Weights of a small transformer language model.
Size: 8 layers, width 768, 12 heads of 64 (4 for keys and values), vocabulary 32000, 99.5M parameters.
Architecture: rotary positions, no biases in attention or MLP, untied embeddings.
Training: 599M tokens, 4573 steps.
Each number is 500 + 50 x the weight over its row's rms, rounded and kept within 0 to 999. Layers, rows and columns count from 0. Numbers have three digits each. The size before them is the row's rms in percent of the matrix's.

# layer 3 MLP down (transposed), 2048x768, rms 0.0627, rows 1235-1271, columns 256-383
100:446449444510521516485481468455421491522542521541500558597542482471449563504497478500525548414567489573493562416472498608442450550600572448460565542400498536548560532581538542432511535456511487415558411482652578488486488514478559577468541472520486464555482532438475446525599471384537455541403542467531505549490540571443417440502547496456510553467556516537508591478501556470512496451528
103:491486516487416572520464451500472610539473563490537501585447502510538544434410531531526523531500505507573410541578489472453533424442580476429531500451505534488441511457555461570492465459443617530460502559557431501557516502576407556547544505531505480535515517447504489399465565462431539490453473573528467510570524627564569612602417604454536547561482398591495575525519468549440511507470
100:548501505496511431508442451460553528556532511461526510420510425490485446510439510443586538576495460452513536621479506476503434559440499521400407438555564513450535437514579581447473534475513539540568524462559433453513550554495459452487478531502546433512498474521541608585419468519460446369469481439421490538387434512476472582518462632508485450510355484475407480414484574520551471514508
099:585473505473453553459477530522454558372444526548384544502518452452498374459515465499496496467526490550517468506511547542426460474560521500523492510511483545482405548527413536462526503497571459448505454507508487495533490623462582521514470528480582487443502492504552509427433618527496560532505557516481456513495480541568589523509574478508381589523399426422485530512443433597462587471511
099:530497505491517493435526504468472568553490409524466543539444552468498456451465399506457518443522541441516430557518473522472472583593513451524522523560478498535423606447479465575501440588459527544541535591472505399506485604437553507588505396514413535574573501465473433492541446467506557400502459510553548470501539503498486426503512494479576549510548568493447559491519387489392450516506
105:517442475557534524463494514536520491606392436457555516513547523487529489591435483470519536501477508535478484464615522420400524472557426488485492489510507472486489512459449498519489510516540464507343424442521567535464469406449507455577581461452475505475486492514596461540472558461497611516546518491596471535561529489438541498449580576457474482502440513541512521442516457492453402464531
100:529506484514498454547476427514582461477604500611504504550513533562525545443458540484446568498553506356480543525430539534532477561539558513440574492436504498559527478406433511450483483542466580473518417507482479484488492425456479532486455391503470504427409513447561534539522518494441412499438497473521504497465421499473454515480563398501532499529639462539486413505450519438481464538538
098:447486533412460508559514596499532482505504387512539414507401487452603529498477519547610550503464456488459501380436457449546504544323482474520498452500488439538461494551547459523449504439438502445523463499545613459537495506530540523513493524491530437439517526416525470552501479488541405536575481454507447520495425498510466489497587403530472507529522529511505602456523507585475535582440
099:565538412546495451531445593478401470528445376581531475560488457519515493574503472561566547507528546476494472587491487535593495552497502454551467437506526393593525531498469563510601638592410521524432538496400486528440618506583507505465562506511418514446549519466611534497471548461426470569495535433529576515471448508473470504584539466471457546492452433513465512564490495487493481448480
105:568467462514432577517508515563490470506469460391566609486426537484444580461557526448521508558490519452544607594529539483598468445485584517449484469400513421547477573442490460592523581411492491459524487508456484496504531422446297424408542469444498441483360553544454396501460497514455543447494386547507467517464473470499489488447521422465397532512482535602504446475559499550486413447495
105:515575492490375470498446551451453405437510579480562579487528427544557444580605510425485509459511460549540533487480601431433464475462496546547568497493385514517505438480505397471519446507449485540514456441445455468531440581474631526416426504469505501507543404553497539502408469504478488491492461543499530436557479473426480405422479551587408551557436506483478498512516433393482556456472
103:569525473508550560439500459483445407446478507555544533497635472463571506558568530494465525479536496481498561571451487447451494487575429425449425570477544512436488525570468504480452484508484523537519467452462473489457461575550503420491565508393558460539576539533514536515558425494501497473527448461542426494396442548529457482498450444479470430509555546479511475477462439575595481464470
111:527534498565459560480511453485478417490535449598577449529519600459522489559451514516544542509617503480528518455558487513578503485518516482516486498506464505541492570498471509561580457426562417492520445501520522490553468605437529474445464547571495485537455478480539540556499522515560513546396488566557470471491597553412502474392526380350497540446408485476503498536481539469393509402570
102:485548524457483427446548455488497528557480475506466560487433487436501497482507521467565556526473488503501563488468522441517550614442529482490604552564524514511467442433511482519443476604462584526506499376452512468557480446481446455509485489573503525557420509477507452483506499548460510485438508456452561497448562579525475434502558492524552485588419415512518506465546480494489474537499
099:508548628461443383536487496571453562510562544529585501499471523459469417532540483503558477476536511458502459486422461508574452472536489420571489541562376555498448597436495523523480480561529579457513445482459514558453604588582548470553534436546499396476480468531460481494503470524421455534537473551427516459476511452542560520493535463504503464460420411594497460455558485487575525512466
100:510532502496418500488471494489489477483570565482526479553566500416591564512541425553508465538563548469561442556464489453443643579565394443562534524478592544519509550498504455501510517551482450476529536467511486506590535462482460542563474506568447467406537531578530558529497600590448531462511521472469423647486552512486475484446498455433480558460595537472535490522512559501561469488466
103:539550488508453498474456450502522397479496569581491459543498504468457553439492520542443437546523463472479518506600537369512513536499433427474397474554501421555527440518534476577513390520528427584584503568541520534478377564495493396456542498545482539516464567526475542490451508599502519522400511474515476535481459480442473498521475517418480526485577474471557562503496478513450523534529
098:491548538485431478519493512445479499525413520439535493513519532498583416522418450397531507594411578499435606553602494437513554470489379519458565524458448588499516407620406578546482501513537423531452521471518503459523501502440540519563505440569551583407495527560560486458446504424459540521435462572439415491478428509561490481545546533470528456406578546468492488577601481526560438464468
098:544427537474581413512504517647403451492448492477555512401465449434463509655480546459524447516483523572437536562531473431484483533511531518457575521601462437432488482564506520488449529494562530456424547482469567573546439540568501444373467443580483474489503508571523573461471498467522542553475498506481510510451540543509508565589496507523509480485518500542503431616511442547483543566415
104:494554543478501541544519571437495610469576594532507542489454512481515512540536493538535441415527573546517438504552453433497518510546503502536529482392463554469538507451497582576545452507477465537574535521457545507573546537499537534530542513534440500531525482467500438491518464454621440469497421554529458480573458515484654505519495593523498406484557491495476520507520454498473535443443
105:484488541385498471444520433456531519383503465445526543609592483600407524476521508514459542498480483446463554596505470522557522469464438461520619490475561569414547487536508506456545521473557504477471443567458519389618540503565535448461512482541544509548508504547473482419475495392475490521482530561372528397545562495449485455494538520439520400507444525436517544529520494506522561531496
102:557531427465580518499496526452512511517519399569413556495495496489501497459526437467586486550533605504598477633499551500544493564523440488573444463530477441514491642522505549494526514435437596472510465536551406527453453461488533449624524566499470472446473487557485546578463457478417481499387592492519468467578500393469513495516516511544615542483525596588512496484517530542547448491520
102:501640520451492416518488469526581555556502491491498457561594435537524546525508524490620438532440518506500580588566490471471493502444495552506566535477482546407456547541469561460442504407508539433528540523464479621467483529428566459471557525517524435501552489575563443538489584504531509463594534547563512557547489487527527527532502568488474477453523534473408454520434528490518497547449
099:464567407512447540509522471495485532476489543536548492519411468493548409459506488479371549435405429614427524566563439573562462514544574397487507469552410542589416517534516460544505523407541429477624458544442625444478412579509546485629528524570527516433554506415494538478461437441462532506476542524483503469451565424453443499441423507492551464487467484464543433518439557351549504399455
101:510467527480421463458557528524531447527533535517478481530494545479509532545577417469556503609554475498499582484565495461538480528538545489521510453504492440515526481524569488539384476528515555478492579520560543531481457526478489592506432431612477403474469508423529473510536442482528453495554450545449436472481539521570473505579548490503534490425491483478477519538615515528381526459444
094:512468537513535474473582509535555529507488477459403453459518550496588475510452581564493421451507467508475501546466487503554499538571488501394483514494400580531468416488502510536475473511499525472626458538481517505510483541510511482510498565452459524514546411532469547472502511520450572427593433425465476457503510419523513545529504497534559538479579509503374496527529460533504468374420
101:584513493486503559599455572535569609417505589474537524466506515507509514458456490528534553495532488426462513503532474423537415525496544550484519372472552474387518495481389447543596517483468476550550521491415448518476548494526561630490564560495570474553581506437564535486446530485481522477449511499506526583501504504442486475581489500516425540588505461511473384468494377484412487459497
097:519525466541521504407471552433449521545491454432451518624497417490507409458445464508536520514503515574508440487442503401511466435448466463502446427549491459543559462553562570579512533548480482489460535529456539428556538586490453515462579431469540498565545539559470502552525435515521409512476580494525442550529508443580560522543502475525517483467415467515478560511459628482434564472560
101:471531525453469470425532545534536530523514497459439662520467415439515444549500485470524513471540526435490488547518577463478483507585469454546513396493559467492429511483542552523542389500504661505532500456428490437547567520478418537460463508467479503536437482597585543507509508467500551539384435478559464497433542581540423568442520436514494545498514481518455555459505501610507493488519
101:638505421482444581517502508406479507440394460459502462502535415532492488584475493589525502479473571469519511604473592542499478421472542531572512477510510560506563438536531563423482523506526464476451361587479366476516483488531514418538451507485516578493512429424516437514424504447489473498431483495534513461487475512456508507461464541532477523569516461574586601499532487544539527546383
095:613444504466487443558481543522534460543547515508580488412527477566428497499672493413447506537429493536445512455561575514513549530472514502496387482560462463429517491518463490452531494571536583385512479473525481586529472435423548484514514569510588548530510424449505431469462479456545468496441538592506568570518513526484453551481468663522438491437504546514550544578522476516515504555389
094:472511494474494462500456587511522468511498501476510472537519523506499519472482532479463547517470530472431577430510551531421564478488605434420459488484523601577464493514491515557552469539533604468509469582524473426453542520465562513505457522498501449541503556502430439493523494452606519448468441478483614470570463474609551512433486449556510460493467535506552477520523457464442486495494
101:576499499471470524454543442448456504474458393466533488519545510496535513358490445477563489455500509566484466391496528501509558511542437553468498487520475403464490500498442487609388570465562470517535502539555578454529442497520546529568468634583546489502431560504481563551453457463464488498507499480398465516385451489561468527559489503595496473440394508429540594469483535546518433513539
097:425552544544514538536448615486498514500497512540429432501532490487553525426513511527504411465510491516535487454575510472533457513579492478513493540531492452319353478545457453538544545443482321383428468365576486498542446537424497489434566595475535549532484541483530462522523402491482458478560439505518516453504450430396427448558525554558540467489419463496418538535547558543531495497622
105:485526479520539469495476462475510418505555499550479477408510516496533520492646469491519409452574531525434504457495516569506497448481527573474505468499467551505514506484401514403525498446534432450360511555450453534434425551464549501446514561481534592412436534430422482462411467483465603425564457448568441468450541429471601463481567558511546505539507476449611506563446523501502533521409
102:467489537528553478435478470600600470505434566467445494420419456567493472567513542492400559463559442559553493496460464528462488374470487496439511500568483476486571385529487521502432469388528510448459400551559562472594433519517564498440478468463552483471559525525452489568510549586474484428529532527525494467475532591533486427496485464433518528476485445501471525504459601476392503578437
099:481460516379485462390454418451548493495487526544542530549550444482506510519402515517461440582513446482553479529469519573536532542536506541514513475466507518480539449380488433534471478493457515507471460446500547523626482522544485429514463482499537531535670469487484505545487405474511597549439593536539516664483491492575477451438530494534496383517499434628572510500557523495521458471491
# layer 3 MLP gate, 2048x768, rms 0.0656, rows 1236-1271, columns 256-383
107:517467496644559532437513460445546507533566474442493529532543514521568554565423554534521546443567451440509454590445582490514506476501486531380492469517444508467552464457567475548570514542503444450490514518512455477453467541495424481387562426500572512521467536553463499473501471480499490532435480555509505452487409444437581492484523475462557457496579525520481553503499566592581492484533
092:496492478498458547496457536471543518475468503444515522578529473527485418423460430359490481532506504520567517490617516561484464482542452503424490484436511523481520504452596512485489642528474503392519398502518541535580434461462447551487463528521528579602615625545505494549479439477553405450485459553485506587518445444506472619527580476510503546520512558502522454418594531517421498486499
094:450531425521500499483472545548539523528425479513569449496564436493443499508539594448390517451536381523405562426485538458453524422479495520633506540483533501502607505437518547498505477488508448432522431417505493420595506421463419534413510441507559472459536510460481576546527489529488559422610410536468477444585501490460487603535517522460591522502471526446486499528500495520470547496487
095:538518449460562490466455488553480548589550403577450496504378585541492479533491514548487485511485451517556562601508548386574478602545515477530467568528427539508532470397482572547576565472521531449567480530595522505499452464525494532520585438570504589509494460497534431555444497469564481571583663497501496505449496542594480512652522486523431575589489471502581495505538497554460454434496
105:409442500448533594443514546477467464530534455532421436481430509383480472630526457585479533582482493482460470474466530465517534421441435545460553512505468469557501484487494556522482492544469508480477506465489600587529478472489474494610503452499566447497499495601560561533465487421560503447394524513488435495563527583563483547476522511443500569508509509469467484558547564444541544484492
101:495487494474553600510486478531536503586426508504454539451511526538538438513494507574481559529508557473512482504509596428465497469450475525500481465459482544558494481551517420498569527484490453542434516465528580489479544481462437560448497455481543453504605516508475409513549623488601568557523479511541462501499574520497559523469524481432497435512450430500603446544590449479581486490498
098:519495395519450525440588445447554477510519440524479507521427470488419489480439435509473555496480537513489540425480461490463447473516394491500532557510511377520464493467511479564456512520513457455386441533395500484527501473455507571554475481524526486435546488529518456351487468538422448481498449537566561447495451532458465429511592434457484477497488597430470550559454551539458520494538
100:425512496491522463502428500435456495439471520536520483481483616444442479491517520480469588407474481386589467491531581499487385410505619559485522449523452459552526456440526422565518444547520509573554443474580479535522468535440425521502478499441525421505531495485340581449536492497596426490546470448506497560500468488548582441569460569614491495480516519497538523511441524465412413482526
094:498468649552439464430536497488454486445521454517561493505572451531577489574566558500446499525520507503572527466550585511525437532497543487545477420523571625448539538507484482597480486551474459492453610492524542554504548535469475462444529523531515597453437481527521470515526486451582491564463528486485477596444387473510510499582549388448479462473519550472533563514539373456505545554438
099:453550523335531514496564467483542499435488404545592497517452478528442504601501547471538432640478440434380444497440524483644527521523526540526544455506446515490527424469460484475511439500416503546530479502529416514421613506523499494514503530578514421581480599496476500510464602610538510400465464489431533532600573519536541459382473587550579477442513509485457506537511430605481500375415
092:470544518483459496464540607560435440479491378507541513527546524563455468548515496562477490455444437462494518503419592500530501320569518512435479458522530510403439544366509520466518473512497443541488492406381511514383495490636505549485560434518550413507496494554529506480518485431535533462518469491471485528514487431520445481541564445527482524509474553505419446516484470602524450584480
105:513344524498486569565460532464434506503612490473532533508542479559564520442564478497478513531538531466387450553477474586539512514356506486583505621430572529442539519535494488440481492451565504422539435452499411518480495603501475501546490434502517547507564470450576538574484493521526476445488484507449458557497398428578441623491525524420533479533496394575485519474516476533489504460448
101:487491495488431534609624482512531487467440498526456487468478642497488429496506531543484515513467494490524422482579560528467519467530471640450467406512431490526533443566500463493530495559500483534531625521478500439419517452575490486523573530474445535476579501562450461544483555517563540511511533531509496507427586512484476586579492538543449500536468494433471578523506493413511498498501
092:450559483474501510469490471447491559532507433488448481509417542601495533444500519586393516458485535527424545469529524408517501460430467517481567601429546437471479432575541530469471477481489465562488458498512406539497521494472621541491448441533471569560485436560499468551549469508542509482513543507511450477503448507489439519552526550455430459575479480435518597517387476500516477535502
091:467467474462519396519421457403493565544445490412466457485462505499466432481430474580431518586574504486521533383514502506499400502474484543541470479502520507507505465481544530487471564490546440529510516542590442483443507591569570456542425471464564660498435472461499450580444505575527506495489485560540548485538508481413590456562506467444533431457483533596514525562588426482429490465505
096:555591542498517538470433463466450519492524461562470502420550471473429558524480461522495502577481556479437453547467557575493532520556449484467577477587508468451391470493444468492484461553506521558553495509503467530577471553577462429481488437513497482494548535524506525352572479395540544489482498453475616401515456498444517506408496597439521471515506394521437436449521546470438419512412
098:572462509525452392505500440422515549462437473503466532544495511567557425378517507502539524509577635471569467427410400447479500455477495570487425507538530540510527567438438475589535397596453443560446480575399483506553590464488626472541492520474466527500483415494496461538515459499567536490508458561467457405499465548465554464516498554593467478562542490485541410422401429564483407474514
094:412525511470515501543442444443453546519442449596525384449515512494563482488579573560554465485590567477492395537417631453612468510510509602551422396541432496508418486538530463532576419579483535506550540511479478523520404513546492492518453495460530436610438504486509519481484517545406495489489451493460468470461604537514544469482465498492470492478426490553494462537474508469483561486490
098:578482464504513543460553462541468549532478449519458429478491464472492463466412513464509509565477551429454472482498508548445449483503530465567531495616550478450464446509554441597478498475527405484491483469485588625421580469382531466469432485488472558464533512524573481514483555552506503465497491467454560402510520507495563423501536515540668446533443620489572493516608441554492551522538
101:594525474456437439518465522540498510467579364489501467457518452498504544593568452471507482465543488504497485446568406481485557543501450494557444567511427496526486519486520509546430526573424512606498536435441561512458347474412523468430519579450453502464454492534430484520571469539556494401484490477521468476497542459444571557471452509576536440522459474481428416495557491545435492518500
106:500427416521503525567494434447528492602515536457501592464562498497519522536424526440492507478473487497450553398462492553513467477526541468463520377529538536507474448555621531469483424462539455603441555492495529522489534491521591631501550460460473513470497543436494579529588410488402460529571575474498509539392426441533545571459483494449547507408495482543568449446526504505488483479477
092:574519495434503522557571395507492501455458497409508482519400508552523489490473503427430487464487496453503442493446619601493538462498496542467488493493518513538506539521447467523555482496450390456518479418525430474420515556549488454442537384431607516573486554502490473459517432412437540419576454558516513513500409495450539557518575460546461468506424502511422532488455516475503459529480
097:507454433464413516541472460441509499527470495482449559467506534473490510446521513453548600687565524491445480435464546495563539492665568517450551567462568516504470435536509540560447450553447517524437493463501498596535489496479542501466383481565466481527504492551410574532512496580524506486472502552486499546453517572472439443443469478549464493508483517523455547461504530534427528572585
093:483466502508509536411509471437459476581536487396513534482545516530441485557523496516502595506455516409521502573494542513621570531509491530601423489521552581534482475447496535563496531556418503583526551465514460454586529548516476498583497583494522519481482494441520511530514450523486520526518546526447526466519509502462525630513527384459431540476412567471536493404501498453483478459532
098:435508474501457448538432599493494496516520417577445551483453500538492494482458592554493568543569371467408470439534497466623470496441354484373487530544498403537481513482480462588486531446623488523551412458465552452601563461516478438550501524470442509538454523504440555550435535532428509489481530503514541466541540553577468525559513471503488376511530505523497580565522491489563423446395
109:565511536450549424520488489532562487535503553439481454543439539464545563521448532561476462482522548544535585510524516469522548426450447496496559518521536447496491535454576465483495485544503529546538440506493513392562460435481490506477471462529474465458540459522485466434475530514516464506546539467575482515547475463474584466545487649485481508444487477479487426495550461511476457514498
094:469458496577553425446413482523397430496553542488491574542552545464498507489545571617531478649434411469516454592478479548481494503457389491483497506459519542531417408507552515457471480504474476478579550418523557516468482476482598509484384574484506483487567547570529520462469543489527465538413479510534409561449500510559426583586504485458501561533457506503451497516490499523463570486596
097:511377466495451538581539498444495544615512487567462454445586523443489449518442600415460514399522515567473495488518507529512513482440463457495512459447457482553522506464462400519400524558535487485588539575478525612560482400444424525446474506453439520501522565384573468558502464549560512479560559510475481386524435494485503554478523496439450496497487473470568415459557495501522574523525
111:501478463553422534539392438583548517514414435571508545474494430398573528513447444407455496503532478513436500424430472534457527482521494521477461521474530473564413546470447568606506436517550536492523596446438489549447559508521480595359569544541458445480416532504490475490516494553529446468588533540426444582542411509468492474499466516537639506479492480528470545439477556519514478513567
104:446505488506546480564511511535480489502382442477547527390551502454491567526512552558414503466447418473474545489508458479540495522478449478552481515553489500418546487447517511459516560466485618407533504530466523543552425567468505442496456489589521441484482499535512559467492566471455416516485493469573472523575479457604538498598495512451469426449546405453500437561502533474490488489468
112:496525530491427586525519546425532528489507485491490516554416525480442552461593604513431505519485425474466505462518529485465418474565491487498490469547499451393511450445427468511529599504459534541543497438402529504451501553451624475527505513582570495538443449558566482419529444449454547485404478492514405493526447531441442570572485490533524467492519431492474469537473461490503470491481
102:634512519530453518565528429476430496582449488541573461495592570524509416411503511465541423467507485515487520525460525551525501500541533475483412530409524410499549482508443494562480503466488436506563514492514471446473487529579509519519524447571616511590456621409467445551522532496486530496574494459559429527491518603414553556554527510514567585520492529525547511426402537462435572552546
103:413476469499539513497449593415506569515507482517471458519395470531489423506504525475496582486561550533544535454468481439378544546517526485554494576491486489360496478486427512468456531452432613508586581461516467480519447573534492524493515549537585537523474484425415477537594483485396495494528491477534533519530501490477448559618488485432560484514523477463539513469524541480530436506497
119:560509457481492562465458662564463477507519468519447467476499516495519492474548503578416518481485418513466460500421485558431512540536585514482496486450457501466561499466448550463459518493568526480437439545405550624594501467451546524489550520510417527395404494467508476526554512508496544456512476508499407502533552486432465497473577481546511518545458497560556529480458416441521427578444
106:419484430505504437497568562432582512536524395581505458499569575415509497446464503491525535512403486445461501517478454485511527472498490534442465394626431546489475499514575504525571519464426552450533513460542477577607514458421485553446494442554522559430478553470557438495480509447488493519550568415460479486488520511508487496476523510509506585597541567531473598505506380502652515479520
095:381506546522413523505552447471513509538515426537420578487483443537363489613473471440552516553553451506428525522474563528590480500529526501429429439506505476545437486581546462536507455477487556462554502443587445390448577489478455478463531453475542542451543482517517498502483451525557413494443452577492460571522526483566512459564529545534476553445488438481488549520505460556452528509481
# layer 3 MLP up, 2048x768, rms 0.0658, rows 1236-1271, columns 256-383
102:584564452486454446440505393519478579470410575551565531476555445473469434590471537464484582559472512512471370521583512450494536521497540456490499468432556525475403539500537494560544462560442489534511573578461481562402510448481571486462518557508499455534389552459552415497411478537456450476460502593459508603536552552536493475513497451505460555471473544576482527488389458497577476488453
093:535504570465575549538501425500621541562439567498591594486497470486474460471473486490491484500575507556512533556530532481523413464566458533487484517504546554532417476420523561506437497514584476509527544485469497557539494466445460474486512510563441534495608570472449492579472526468547532469486459523551476614534383488491481634545545556531528407494508539466508502376519505530534419547455
095:507421467564438645565466472509372458494538548493428529437486445478509492448410570394461519481461500606541502539498438472596502547614570524476537466469459578476532535622475490547499535522562472492544529558548442521430508492410541517524448592455489557581456535422466455495523624568415477542559480532454502591507486524603530469503511500490447473512488447482492510516470517507519414473494
096:498463563537580556520528508487455467498495529548560532550551458529484486504447476412508597532533571561540467509481560519553452492462482395570566546548537443547443499496434314485514454511549586584572478423520477467467509505480480528546570528478545476486471509461577515541436474581505550565446429510442496460551572525452510525531458511485471484478449507552567448545474484524522598499458
109:529517542481456585465424599466547476501536492478598576480436489410458461475539451582492545448447533529451481491558567437532578466471542492524561483489557566502525583447511508536387550513522348534581455510502531585399503413504461467466491544510549477456467558535447448554500539529503389451481518456527484547563547566516558502499482542478476566489497457489459489493541511546459516523469
095:498562457624487492610437484542465506543519466451527493515528530505576429517464570520388525505488458468485544458495510492441417546530494421515484471438521511587495561459478570383451502442397531525463537521492581511498504423413507494511492578490428571549531575475506368526454515488539468461580448485447454530468468423554482441459463464462476616587470494464560493501507554507480468505502
096:502430497497489611488527459550428535515426569557492426387514500448447528548485575507475458537477557509466497515446459499467546467504455465470536614491455491522510484559438512565490618517507533485446496526526393481495505505497470513522517498500484490457530508499530495404521440529489474603414451558486487568535501621586424517561559587503459496501514635423436530560546528483485535497505
100:556477387428552435577460455507489475532440462539382559517500450461473553497498434537423482535497478449459538498520496446481516468463488515497427507599502527532495518510552466505512487471457507455425607517406487508519525473448418479448467527488465607523524482509568470427550496487424638492507482527517486426550511519587452574554524415459399555572513556433533583533435510597515564481502
105:519459453391573541497463556547438551516475478535540409545490575445518537553557558466557493552538524566550464480477554497482561562554586468532499429446505532526459572542389501428512545557409482459508467563474484444488539481467550503533530378475477495492464514521532452524563513442539488526550448425529504503557497502438501523484438467432490571507489535458567478578501473469520532601463
109:434496577532480447550445502425520494545516459506497554406488604518501496503446505499546527410388540428545462496553544524461478425494477519504515458530479482493484516502454464558525450481603489470469489459460449450541425535522565493522501488486517580508503555480510490557548395465527484515544416508446464542558410449508515536471596414525501464442446484422503475477484371589482433498397
100:526493530538481547594464514477469499518422496567504557478513571495547476442513461411497401486501498525454487382613474492475517428566516536534488477534496466529500507542538491490434531463548489436504405552453492491572438479504528471529544485426513506506477497440577516490503575570469477439504438504466383492510462515596501534446454520463485595425520451446492517542465528462588578424484
108:474491512506510523543566456455516510414522508406543541539510511460520452552522476433497568474591531466523544555476511524557481478493555444560513526408470462548496607552449507531576526549465466573558457443473519521511518586526492511548447450561483505592470500512552472551542573446509471476468550550426543553506452433576498557553496492481501537511479477597515497527439469536475551456532
099:527472527565532408525440429555519493519448492596556558534500517535478514568536541542614525494492546540484498493551452517465423545538494440501538629496550441467498510517507521471546493599450558547524445525451506476462449417510418495480575513543467534495598562504510566499501534462491390490504510511518495423410533516608528579561487560498453512492535584511488442500508475473536588538481
094:634523475543459454405503518476606522537619573574502483470559553487589563539554562522549433516471446501538463467403533582455497605507486540451432474600559599501524530449492484493423520507603549501467471466509574448451514456485411429479524437484547473512541473486508472417463491390493472550454471489431463490584474554430525472471514490530522566491408449489457437538498493498461502549426
098:490455490566412491596489481592471551503429489563526450530375583491502448472401459524410461500548545504493524558511428487425418540417510595503511456449574475490493540445471464429596587507425532444476494559486406506467402560478510471559522563508459523542532515490485575541397498471580503460443509473472401473489536507562577494430521518601562445490518453562486598592559526488516418534484
095:431591491509494508557500494510430546564484479541515482397487477490503524587419432466492537455527574452478523515470551472495495508565444488490523385545532443445454557389508547484580534514513511555528459596534446510481503535504406517481567510496499567486497505478522523502545562503518440487503503507558602546463489529561536529523451519504551541518478388442417454439525484472491458577531
103:517574495501614520546441465533504539472471426454385506492578555513450504591575522447521565500474484475477574428444446478406496453528494476454501630554457471484540483570484516592451479448408539421478399593487521492494525523495533488460437481341539494541549480546484494538478498545475408481542459463415445603512464584527582558546462529539498521629492514522581592433507510412389485502561
094:548501575428487543438474535446483411483502498420452521445518473502469474466442498490369434510442540567524555546507449484483516464533511438449568549462503518476476542461544504493423506542493501510465575507511502570529492539522473396533527485542474549386555525490547493424430559394554489658426555461464601581461468571453536547510494529382560456480543531545574463486497566547494502523533
105:468577462508527549585536525456508507485436447440556478495451411519460483470458611514459460465425535452474523602523463487506405470533509570539539489556494487528522485421543555513512522542443370382491500505467559469471514505460561516541469536567508524401590573499484521445465478622599561461487539452461402486509601495399469552496515559490573465552479549497453436484603396513383497475552
105:559564573488542474522510460425473417540482452563516518544518501529434518461422500508589486454494548593450484460576530505467471495424535507531543565498547523494523514526462505537557420513398444495558467557527497369562503510550466389508548479539611493543439434434483506573421475495567497424541388427384428424522530445557477585563464481458516554501359491589526535474533428557503535458426
105:586522467523627461468561535509424510510432603538451481528477389461551461446512465478478466481621573473498525486494531390561515445556531472491449498542482486479546429501491548533528412551498482560468515553549577434594477518485495530464556462483467463450501537534485506484492478580493391545525425586446482543538453415538454551452504542441461565567499521460474609506550484357535534466456
094:488494471487377533528469523520468472547484512494539494481410524491516530569544490450471511485511462486542505491401560438437514463516537468564537500522494456515503497494470542469535427424451477497559445548503472489445510465498417380571471510487571504551541524454476529547498525466614494523581479440502483599488528478478470449583525452483405523427512503476549526449514548605489476403537
104:573493606590434448473480488520518562347501513447492512510485537500494524518563478469491536601557574395545402495499467558574536529522516530494541534482485567505453467485425531514507544463424527405443448528433448559557557498463494562560495400539544467564523435505549519528510577523539450545463464467454557414455476475554489457579515568537547498467609521549528531432517542521543570519481
098:476531499519442542511496466545490509452524459500561553461421570514471391484591410566560542478488549491458583441483448528477517573491553434466440521452519522504523486430432478494533451496534510571447536525532454474552610488411413552555428536430495346461477505491420543501493446474416564485549458514391504468553485513520432478541551621504436540527531479436527592470551436452476506473493
094:552468450467509536505489500489440503520492582541433456583439588542533562477451498539543468451479458493406548500539499583471547563504534414531548552391491482538467433434527494435452514511510463497552571541580513511364604506554500489483457394545514525475578544546467525474494453432583509447530470542516480431445428537478453570514495568490438543505454509459493528475434438491522476544552
108:488518516495479537521538482536455514380475565550437443417512535513469447497549480534534546433524406526496439409414438521464475470448425496531437483490496471451474467528534523593512520479463590520463519565447429587578444448547429559445501486481473487578490539461465544537504433515457486480443493436529464448508483544475462434556449500579494466425468464496502496451380433469544506515525
093:508520491534527419474481522464480390470548504504376482576566497448507518589448399470482514507450534567493373543498500522527517561515510456420506553531577504469575480513398624533452498513509536500378482488473544546511516503454395521584566454560470482435556507514491468501461507407413466514495444424510532529541482439541440536478519418509421557472517423526538513550512520475533412517567
098:601479454475584531544483478409511457499475534426439513577465529531601550515461546435517534410539475518456455576542501487568560553517533457533489508519541624561562548484503490474509404532505523452413495542493475526548551515485458527481453499504497436441550469551388495569496478501581461433474503503486490426484489430446468478501456467550417447551481508459451484504528497522453487580456
107:573473536538430518553591645519440425433558571536510516486628492525471518437486523547513550522401522479499445517532430502495495518476468482464410384588589472479573450549495578463511504486574446577479468511466517499460581516531525486489521422522525609389457460430586546478459543482496521623531547532466580519446563370584531541475445455378517493599537484530477440504522541459511538462507
101:510494557495410543433483557384527582547559521536526557565506478487538474442423601577495482504471474408582507611464430576423506461541509530445581538411485495551502489558466396454499570518604376484542555555522409450526482415568460491530578578443516539435519529544438468569430464527500465539496581485443587464450538585488459581457445560549433456580489568559436537403494512437517562436461
106:530494540456472589509571422551519521489460487598496454519473567464474542452543496514359550600506552576463563475509548471441482496469541509558461480591450492570530511472437563463465526505497471538514553499426566592421508548478581467466472556507542573525487506541506465477557493514564481532512489432443496437490423463528515535473565531520516512394381487362539472493493472507546501411491
103:511465531532542561555551495496508463486494534454415453513402580508529476449493468575494521445543482423404527505480547389445554429448509520442544523509438587523443526486539503451506513521542513506511543530549479510488520496538480546470446496581524463496441604500487476562414483476480519545505571545555495465514560531532456542525475431406496473436466579473529510482436460469455443492476
102:511467551518453475452518579449471507559432546618498528569547528523468429382477472445510459566432555574495551537477484424554537543521451474490555541488549548504377489546448522507579538593528447473483471594464450541515523570559448445511506460475493462436407479516537540489541517512408506537508497536495519526539462478626479548516482423518547630537470558481442432466563478496557481575509
116:547515507493532443468617489557453468428524565511494483447452473504503594499525448611492510493552493460457443497399447468496557494493528558470574534398461550440570455426470549423534447550475408608479498568390436535497433485588537449443566458594460537519458521408481557525535472563531534446467504475429464484493489506482469517482585538484557498523576452517543553432503513443542477580504
105:502458488474554500462591494494475515542571510513511554460398415543514520478480579652447512610400530493497382560583491474551445599493413508469511511461437481481538446484396491516475527475440512461530553616444497507474485480517414429492550510486529544569480496415478544473565520470501389486499496505505528435450532532436510474489457447445531474514508453459520538471556463530478437531504
095:413445565434525491467505513505417559549538475461472497449497537485483542467506474463456471394420527490508576489589443487503508504472534575506502479550490569467621446491544518460464434510516509550436431464490447395557464529507550568522553462485524502508498468452543461556524506374559471504550563551569492398501478529451589497429489466402354546455501479421503387489458470453520528477515